python train.py --n_layer=14 --d_model=160 --n_head=2 --n_kv_head=2 --head_dim=64 --d_mlp=640 --vocab_size=894 --activation="tanh_gelu" --norm="layernorm" --norm_place="pre" --norm_eps=1e-05 --positions="rope" --rope_base=10000.0 --rope_fraction=0.5 --qk_norm=false --attn_scale=0.125 --bias="none" --tie_embeddings=true --parallel_block=true --init="normal" --init_std_qkv=0.0349 --init_std_o=0.0 --init_std_up=0.0349 --init_std_down=0.0 --optimizer="adam_atan2" --lr=0.00147 --lr_mult_o=0.851 --beta1=0.9 --beta2=0.99 --lr_head=0.00571 --warmup_steps=412 --schedule="wsd" --decay_fraction=0.689 --decay_shape="pow" --final_lr_fraction=0.0 --batch_tokens=16384 --seq_len=1024 --doc_mask=false --z_loss=1e-05 --train_tokens=93500000 --steps=5707 --dataset="wikipedia_en"
Each number is 128 + 24 x the weight over the matrix's rms, rounded and kept within 0 to 255. Layers, rows and columns count from 0. Numbers have three digits each.

# layer 2 MLP up, 640x160, rms 0.101, rows 346-426, columns 80-159
129157118110165106130125120091117145137107143160139122145106073156134155078095098158136109171116121147122131072144150118088136124135145161136136121122114168106130139162138128126150119127117123168153131151150092122132109122104141117157101091
080137099127121111141131178099117127152139120128065178164112124142139133148145114156155110126128131120102110132173160122171082109136144115092152102133100137131098185088117114146122086107164135182092149160151108099105147105146121137150152167
106111130105101140146165131154120108170109151129117168097156122140161134114122118174129135182104136121096121128135131108152140110111148128130146112117103121116105134083158163140095153127128107153112120148124127130115128124173143105119115150
137132116121142159117139150160135141105142103128118080128123143123145087121138180167130140120111110085117115130132146100121157135108099139124143136093135153146112105135123132147164141196121141102149121134149130150156123103090132141145139101
115165136172122122144117130092153122101156091106121125142159093126148163095125103142139113115125096119102134134144181112150114099135145162135144125155116111139127181159175139125166121123116115148122112152120122111109129106138122156141148124
126119149131136131076154142103115146174102163144126150141115093118131152155121146102135144135107175134154133125152115102126131120172102124118122123122072138116096137107142128127127134139108141153117203138125104131140128103161105066145151151
113163133130173141129148121083120101146091130150114173117103125146097119134128154115096127132110130131155141151151193147103109132177139128104163148140130114200156126112126151133177090140110166107099144163100093089103186123178133110143102126
137149141139145117129121109118078148176106154158112131125081095122180149132121108090132133075085157116112081114145135115207124093118120155117121091076131151133116130114112137138133136144110113136144134162149110134116152148122137113126131125
116146128141106091146148134151123108104135125138109123095155157140107109154107090153146193164111144151102125174169138109127135139146126120108141111127133131106126126130120197159109137130109133122132164136113103116134153131163163120099091099
110151163127135104090115154063079107216134136129127165114096052162126086125126102150124078151102136112076184086126149121115158109141134102116131097123153163153107165140135105116114113152125139141182151127141102103143159152083126116134095124
099114143134173146134121151124129166105092072125130124145136116143157090147130106114151143105133117152141123140095141119160073146125149175104141174119121131150155102125180148146117108143123122133174104137107160096116101097138148131097154148
116155098134121147097152151154133142126147052131133128142182137114108134085138152155150146157121130129123073127142178091140116118167145152154176142118135154160127173147162137153136133115130112138143062135138094151132113132116097141109164128
116169170126129113103116155072176117164103136138139131127129077122130070098127114138161131144092132110096182121127131111129150108109134136138148167128101154125153167112167149121120099122089135141122135112135088136142183139144152122097125135
105147105141134082108167126110130141111127082137122144123162097150104107063093139146112154132119100145147092118126149109093137136150126150168141064118146090098146151174154141122136132141166155147141134144155115112166150144164134144145141145
133119120164193140120135142147185103118179144119140104092139150176119117095123112167126124144132116153117162136120150153142134199167164175147143099110085107121089115107131091141125112193156125144201158134135114122132135134145141125091095136
156093107141164107104083142154128182134178073127120142127137154092140118107108088172137132100129136119119110113144138091158111103168126138088132185123139130125118082116148110117141149144128152148127108146113130102097118148148148117136147124
125151161115163140102115152105145111099132120109100126078132077169116153144137131167129132148125127160112096144120142147169129140137183104068141115153145145121128105127124136143129136163106154133142118155115126117130124153117161158094119075
107111144096135102125140158107144156137152112111110192136128149128146144094136111165135137167090145115113131132158144155104108113140175104115145164134104158092113146174103185152137127138169116145144114161139080142174105130108139128131111100
105183082115149145086141120110162128149093104135142072151137123116139121149097159114100135127125133128130146108154180081172150094129109116132138153106125151128152136135166121154143127154114102141149128118162154097151137148084121146139101131
121143173149152113170145093127104141173157166122111130200093136139155104101160085165120122171092147095162088106147165089180118131127126162148148131090129127088081143146142123148167108139148129113161142144160136138140124135123119130102136104
147145135130168104123138118126152149129125122132127140126195142120194121112088113114092137098128150102100145140116164050146110172156132141150105131137114121126098157132127134147130125154132100148124143158118161103110193150112148128146122144
109168175150126101086105147147101111145127090162100157077146138122146145119123148114142132077105100118123144130141119147146122141125120142124126138144113107119127152120064164144101130123094121154139151160128140105178151151113137089169065148
120134131108156122146102161102104132140139163131140154145137134177150091085127131141161135121120161113101120134142136136137106089121134125116139139131108086156106152144105165134143097143148140157139133153142103161118184132120134127129094116
068155148138090122138117132154139115109078135143109144094136098134146097158105102123140196120107170141097102154142159090158142129137120139100141109182123128109134129119107188144112133146096132146120156139127146118108197128079135112115142138
083133137172137101116138127087171152126130104112118128118139114119097096150091144131124157144099156182124111096130136127149122103154144123146138168120123119120131135141136122124147119124106131136127101148122114149183168099097107097098160113
087158156130162149115143132081156115135120128104120136156157115121128134128124153123121152128114137166092152143163187100123111178136174174084176127088089103089087135133134151148143117172138121119113084122133115067122170156111147109122126160
144150147109178125163132162095168098170064127151141155101113133129119107120175155136139106110093157127136134138187124115140109114141137112099153187094123132164111116116109172133132114146108160138118112160137123156075163161127113138138115132
123133110118123108151149139083190124152134130149141129153137129143141131139130140131137119112112155164133125107122116098113124155121166123136127117111092117114108120135153126129135091137161112146134127124123135141114125166139125069143152138
131146146152153127115127125102130160155105140169115151101117090077142105104111113118172154105119155128092094124157130105147123114148141090158157114138150147134170160125114106118118139128123135106123180134120134092132179137131127112124107119
116133114189168133081150121108136149124121160119123108122159101111109086081149128202080129076115147146124155136158149098118111145165107111138139194111139141124074128146145149153132109169108126143155129156158085134115136166119183144121133119
123121113123131165122131128100124123111119141088139124162152109128090116140110142116113137164128132161145136099138143089158122117208143132111165159142145119107152118092138166143152116159110109138138132121143163119115149130121118147108149120
092145171136150087100143213142127138123129112125065171118178130098123073129125146135132133124090149149129133178185150162130095105134139103101121154136126121144136126120097134139168101137115112154103107179129114108122159091131106119129176107
140127143165136116143130147080183146109155100118150131180131111158158087077131099133101115143134106145117146122123154140158115124126150136152120095130139151110095181174162166154116152116108116134136144153097123123131132128106100133119131132
098165136121146140134142158149171101141128073144115101122139121096175120126141148094144194117125126145113172165129128120170167127117141140125119129126135125136124099127140128151142132123099118132116119157131132132128105139103095152098155156
105141145153132124077120137091128116127120095145095144116150108148139140152156093170113100100104142126136126129153127149114073158138109125086157122140140096137159118085119118133099105168137169115144158147147128124118179127136155121100117133
119152140140146118075137151101120132145117160151124171149118119172188101103131094138139135125098122104084140121099162137132147113135151127132116121118172131166097170124101132134154108157111131126148190127143137118156157139134155093133069109
113112152176131150102134166133131136152113155133109150143158126128161123154137130119146097140109128166113104177156138137114108124101128101125152120157130146118132115118148163135133122172123097129101124140119126133123153091149129077130120116
103147145149139074100133134134132114102110147147130118137101094126143141138104109100166159126094133103162113124120127096134115123148086156131125152112110110135146122163088124148125098133171110140137154169139112133150137114113129165074145126
120163128140127113147092128116116131160115143159084188082135123167145120135108119138170076092094121137128162131156134130101099115135151113118149083160110124129093163097094143135147107136100151143121147146172078117150144125110138046159067111
121132106138131153110128166131176130166105130141143150151176150184136070139109091133139125122134139131141168135160119122112144120152138134137168098141120120132091119138116159121075134130129111130165131127128125133140129121170131112149152148
112104130133146127097134116158156102125174094135101134093146160105087112118118129140130122090118127199149153165113142111129108167134143155095134180105129083126140105137141146152134112144140115136151112130121088126170089173125130141083141110
133103097147164149113174157094113165117137104121097108124118117135084120139112117156127146141144110144122130127119158165118149136117131103133137122140148211135143130144124158165130152144113112102125124152153109140146124070121127110143141131
134121081185152162095151113147139162142102112144136130136167138118117131122121125170106120135136161156150095082141123089092156150155133153097212079152125132108071168175136153173165097164103153130143126125164115123163109110133165132127139118
143106136147161104104148185110127165115114036152103117111152117126161138113152118110148164110124143131118123149148127149128109158193131116116154151127131156153134113137133145136152120125161115099115125125142117168112142146108130134103135120
127148118104128109095142131098144177159113099119089112161148131152151133135121125132163125152115136115138159109172166116137135123137158122108152156119098118172112129103121125189137124134121113180165148136160113113134111161149132140130158099
106132148142159127126146157112141135111120135143103136102142112124136128124114128138151148112093133106113161156176164112112142129138139142128134130117115101121123112114129179148139126138141125132128139163166111131117170103139126129118133124
105135158139140141125161173114138124162100128115115112133136121151107132139132162094095129147098116148109137187108163129120146121157141141129151119081127129098106101111123159142187114152132138099136104129136113130117118128140130135106108101
130147116132152124130131137142098121109169131154156099149097160087127164086146128196097137136149115143157117135125165147109095139112138141153144125122150120125154143143135141134124126189112135140158093171081123109112127110178153149148144112
145121117161154104081152138064145132123104142138134138144138090152133117140142140119131130128151135098144106077149138114101157146107106121143140176116110134150144126149111113136109144145147149138132146158168069144159091101103178136150121121
134125169165169100109122157110161140142191133120137140146114145122158120079124134122136078122133146138117190161123152129100116112139131135128134115120142112147094110146089132159163119131123121155090149198106082143140095119132146123130159081
102105100141105078160170148133151146184168104154099159103124122123133113068122136170145135140137164134123107152162149157148148149183157125115113117181121143165093130119159121138130129116125117204119154132144121099153112128137129148103141091
113123165169146117099134197108159142187121076125133117133143150159147149129123108129174135122146129100114152132157157106126129134160137158148161125097073106120146131148113133197148107148151126128119119162112077129167108146124133140137134159
150112128141141147134093136189176153154096061152143143163145098100162104092153089154129111119124144162104126134118125101116100154107128128127152111079130153130111174124185148174120119117131124135126095134135115128130126118155136134107144120
131138159112152106110147159109088151107161126145097154136110104160130094129090098144160136142096183083143100146141167097125085108130129124112156170123109139084115174110080098129133103135126150130105129148113133137182168175137146128125096162
097155096121128149127112152115127184135124124160141115104123097139146118141144153151177150132124115095102090134105127121126150138151154180127134113117171115128132140110108119137129122135084114147126140130185132120128109088144126134118140086
096161155178129097119138107125116135139114152154078147122098095123139087120135139130152153104119118139125130119160142097157154134147111124113137129141101109164121142133134159151126119113134128174126116148150111108147137116186109125099132139
078135125143153146108132123127151097138096138131088160116141065140122114153125157116145130086088138134110164144110144107132108141133102158110158112111078141118145145066105124153122134166126121136096153134141145136150164102107109110138099164
137168187140140133139109157134147159129138143157130108129139151115134119124132068149135136171103180127103152122185155124132150146149135147121143134117109128174133154127152177128154126150151152146127148125138138081100136128156092132126104097
128153147184143118074141122120094170150135134171115148090129182163124132101189106133112146098097186094108109131183151104134119098100122117120145109112104132129130134126142131123069125112141118134114151173184116120137152146164143133107080123
142170138125154143149142146107145138136130153139113120155127116159120099109116145101131122120099163110126156136146176118139117097137120140148175123086075110130132161117110127131145119153086180129113104152192109093152116096108106136115093128
108158114114154126142127164134161135119111090123136122120157105129130173089129131124121131140141088142115073109124119122110156130149104156165158124125125144155142137132135126130123140126140105152096114184115097112112122115174127167134133175
106114111111160175087104118121146159150118136141096103072148084140123144068095168142135091145124124154124170127143162080104143105106144114135147106142123169148138110105171130157101125176100124108155162141176122076132147139155134088169066135
151115117123150131119121171117142160115088106138125118118160165117139150113125120157111115130111122111074119182123136122117098165135179136164126088140146122090101116125145131170147132159126098138202123137086071109165105127149128136131118095
098132147129168115075175134156124133101120117129116170140107098108120139126103112131145134119104179157098122150180151096118088113131142138111143152107106103100172129150116144145091124129163121136098134142139103144102149136145146131156099146
115141143145136141138148142125121135147127136140096139142144130151153137129125125116123119115107140132119133138134185090114136115167161161123164125098141123139131116117143145150123121153137117131144122158135134106132122138143127136101126143
110114120152167095130138131102170126156146114141110143134148129152146081139128124144097118114105138134128119120140113117117159155144152124111121125117131117080148129083134154138154102144141147138108107125128121128136145110158168088129149108
088146111109150180120109173109141093150094096136128132140145141120132094139094121124107123109120121120089166149155152088127148133132120148117189133103111178095120125127117125129101141174123160154133130109158139109151192138111135101129109175
113135117175136095107159142147116143123116125154089149136124150115141122123106122127111124129109136149123118128148138116127153135173130150131152105113130122110117146133101127108130119124144124158113115152144140106127099098134124137108154128
097156136142116077135141137083132132112120086155090155146153122098103156115082116169111129098102152112115150130152181093078111116098122184127165110113163180120138119112106154180182118145125160161114107142105091095145152107129171135121102079
113143163136120088122132177103149140150148120145074122153147130126168137105119168105141140135115115124122143140197131119130110144143150161105147187118110096123116164106123142200124100132111124183135155174161113115156128186100125141117108104
129173202122179119096112121140172137125151168143121126077179159125174137093142127168119131185126131137077144149102123129156154121108149135129113080143135155139077076129135105154145085180139118154156145139100121083106118176149152127118139113
143156113121118112100125137146112093139106137140151120064132097152169144111096150131136118138126119085127180107171145106111142121152107139175115139133118135116138145123135160103177116138130124129142126171167125148127116144149143153148130112
118154119150144104135158146144146135153131128143107151115134128183153131092110141119135148134115149095110164140150162115098120138165143159131135102095130106107139149130133148134117105155119125137134135152126114129150111084128149140111118159
116198175140133112121155148108131137160087147124109144149129125144177138144106114127112169146085125110160141127172178119135099145100142160080135129082102106110068127134125114157128106140131083117105167158110142091137177140140104112130061164
085144136210152091139148108098130139152114138134117134096112123135155102155124088102128172098082137130145138098177148157079063146147150171080197130102151099114110150112120177114135072154143190134127100128127089125158168157169120102103132131
098119148122151128129129153123129132146147120158081145146138152159137135135119129131113143127088167122099136151142169099125156124137149171129146150101124134114125159139141142149149094143137134125145147156147127114138125130126138116112129122
121197147152134146119155148057102138140155130182141142137135107140098091149129091120100146118123101134139106076151163128090100109171120122126127105143150109155147165128082112123131127146125167100068143166104132149133149129144146120128094147
098127121099178113087169130134180147143135151113100155158144066104127121141124095136130125141115132168116113108174156120131093166159160121150152143118092144142115152130170123167144102134105147134156094124145124111167166121113127126141155112
103160138133135113105133140118162163159120098117130138123135133120145155155120077132123133059111174147069109178132123115117089154132147143132155149117119120087100128094082143145152099132090129130148125141150092077103176118111129157140112159
076121109167166132132146158144157143153127107113102124118145137117117125120131119117116179103103146177118100156164143104135139128153129150090187155125114134153120132155118147162138104164131149160135140150132134099129159127101127122145137130
102141113120127129150110122136149131111114131143107124146177154086136130115110133153100128134122109107111147081134148141146121096118112154152123137199153104123136105103154130176111128175116132111186146140140064096135132128128162098110148127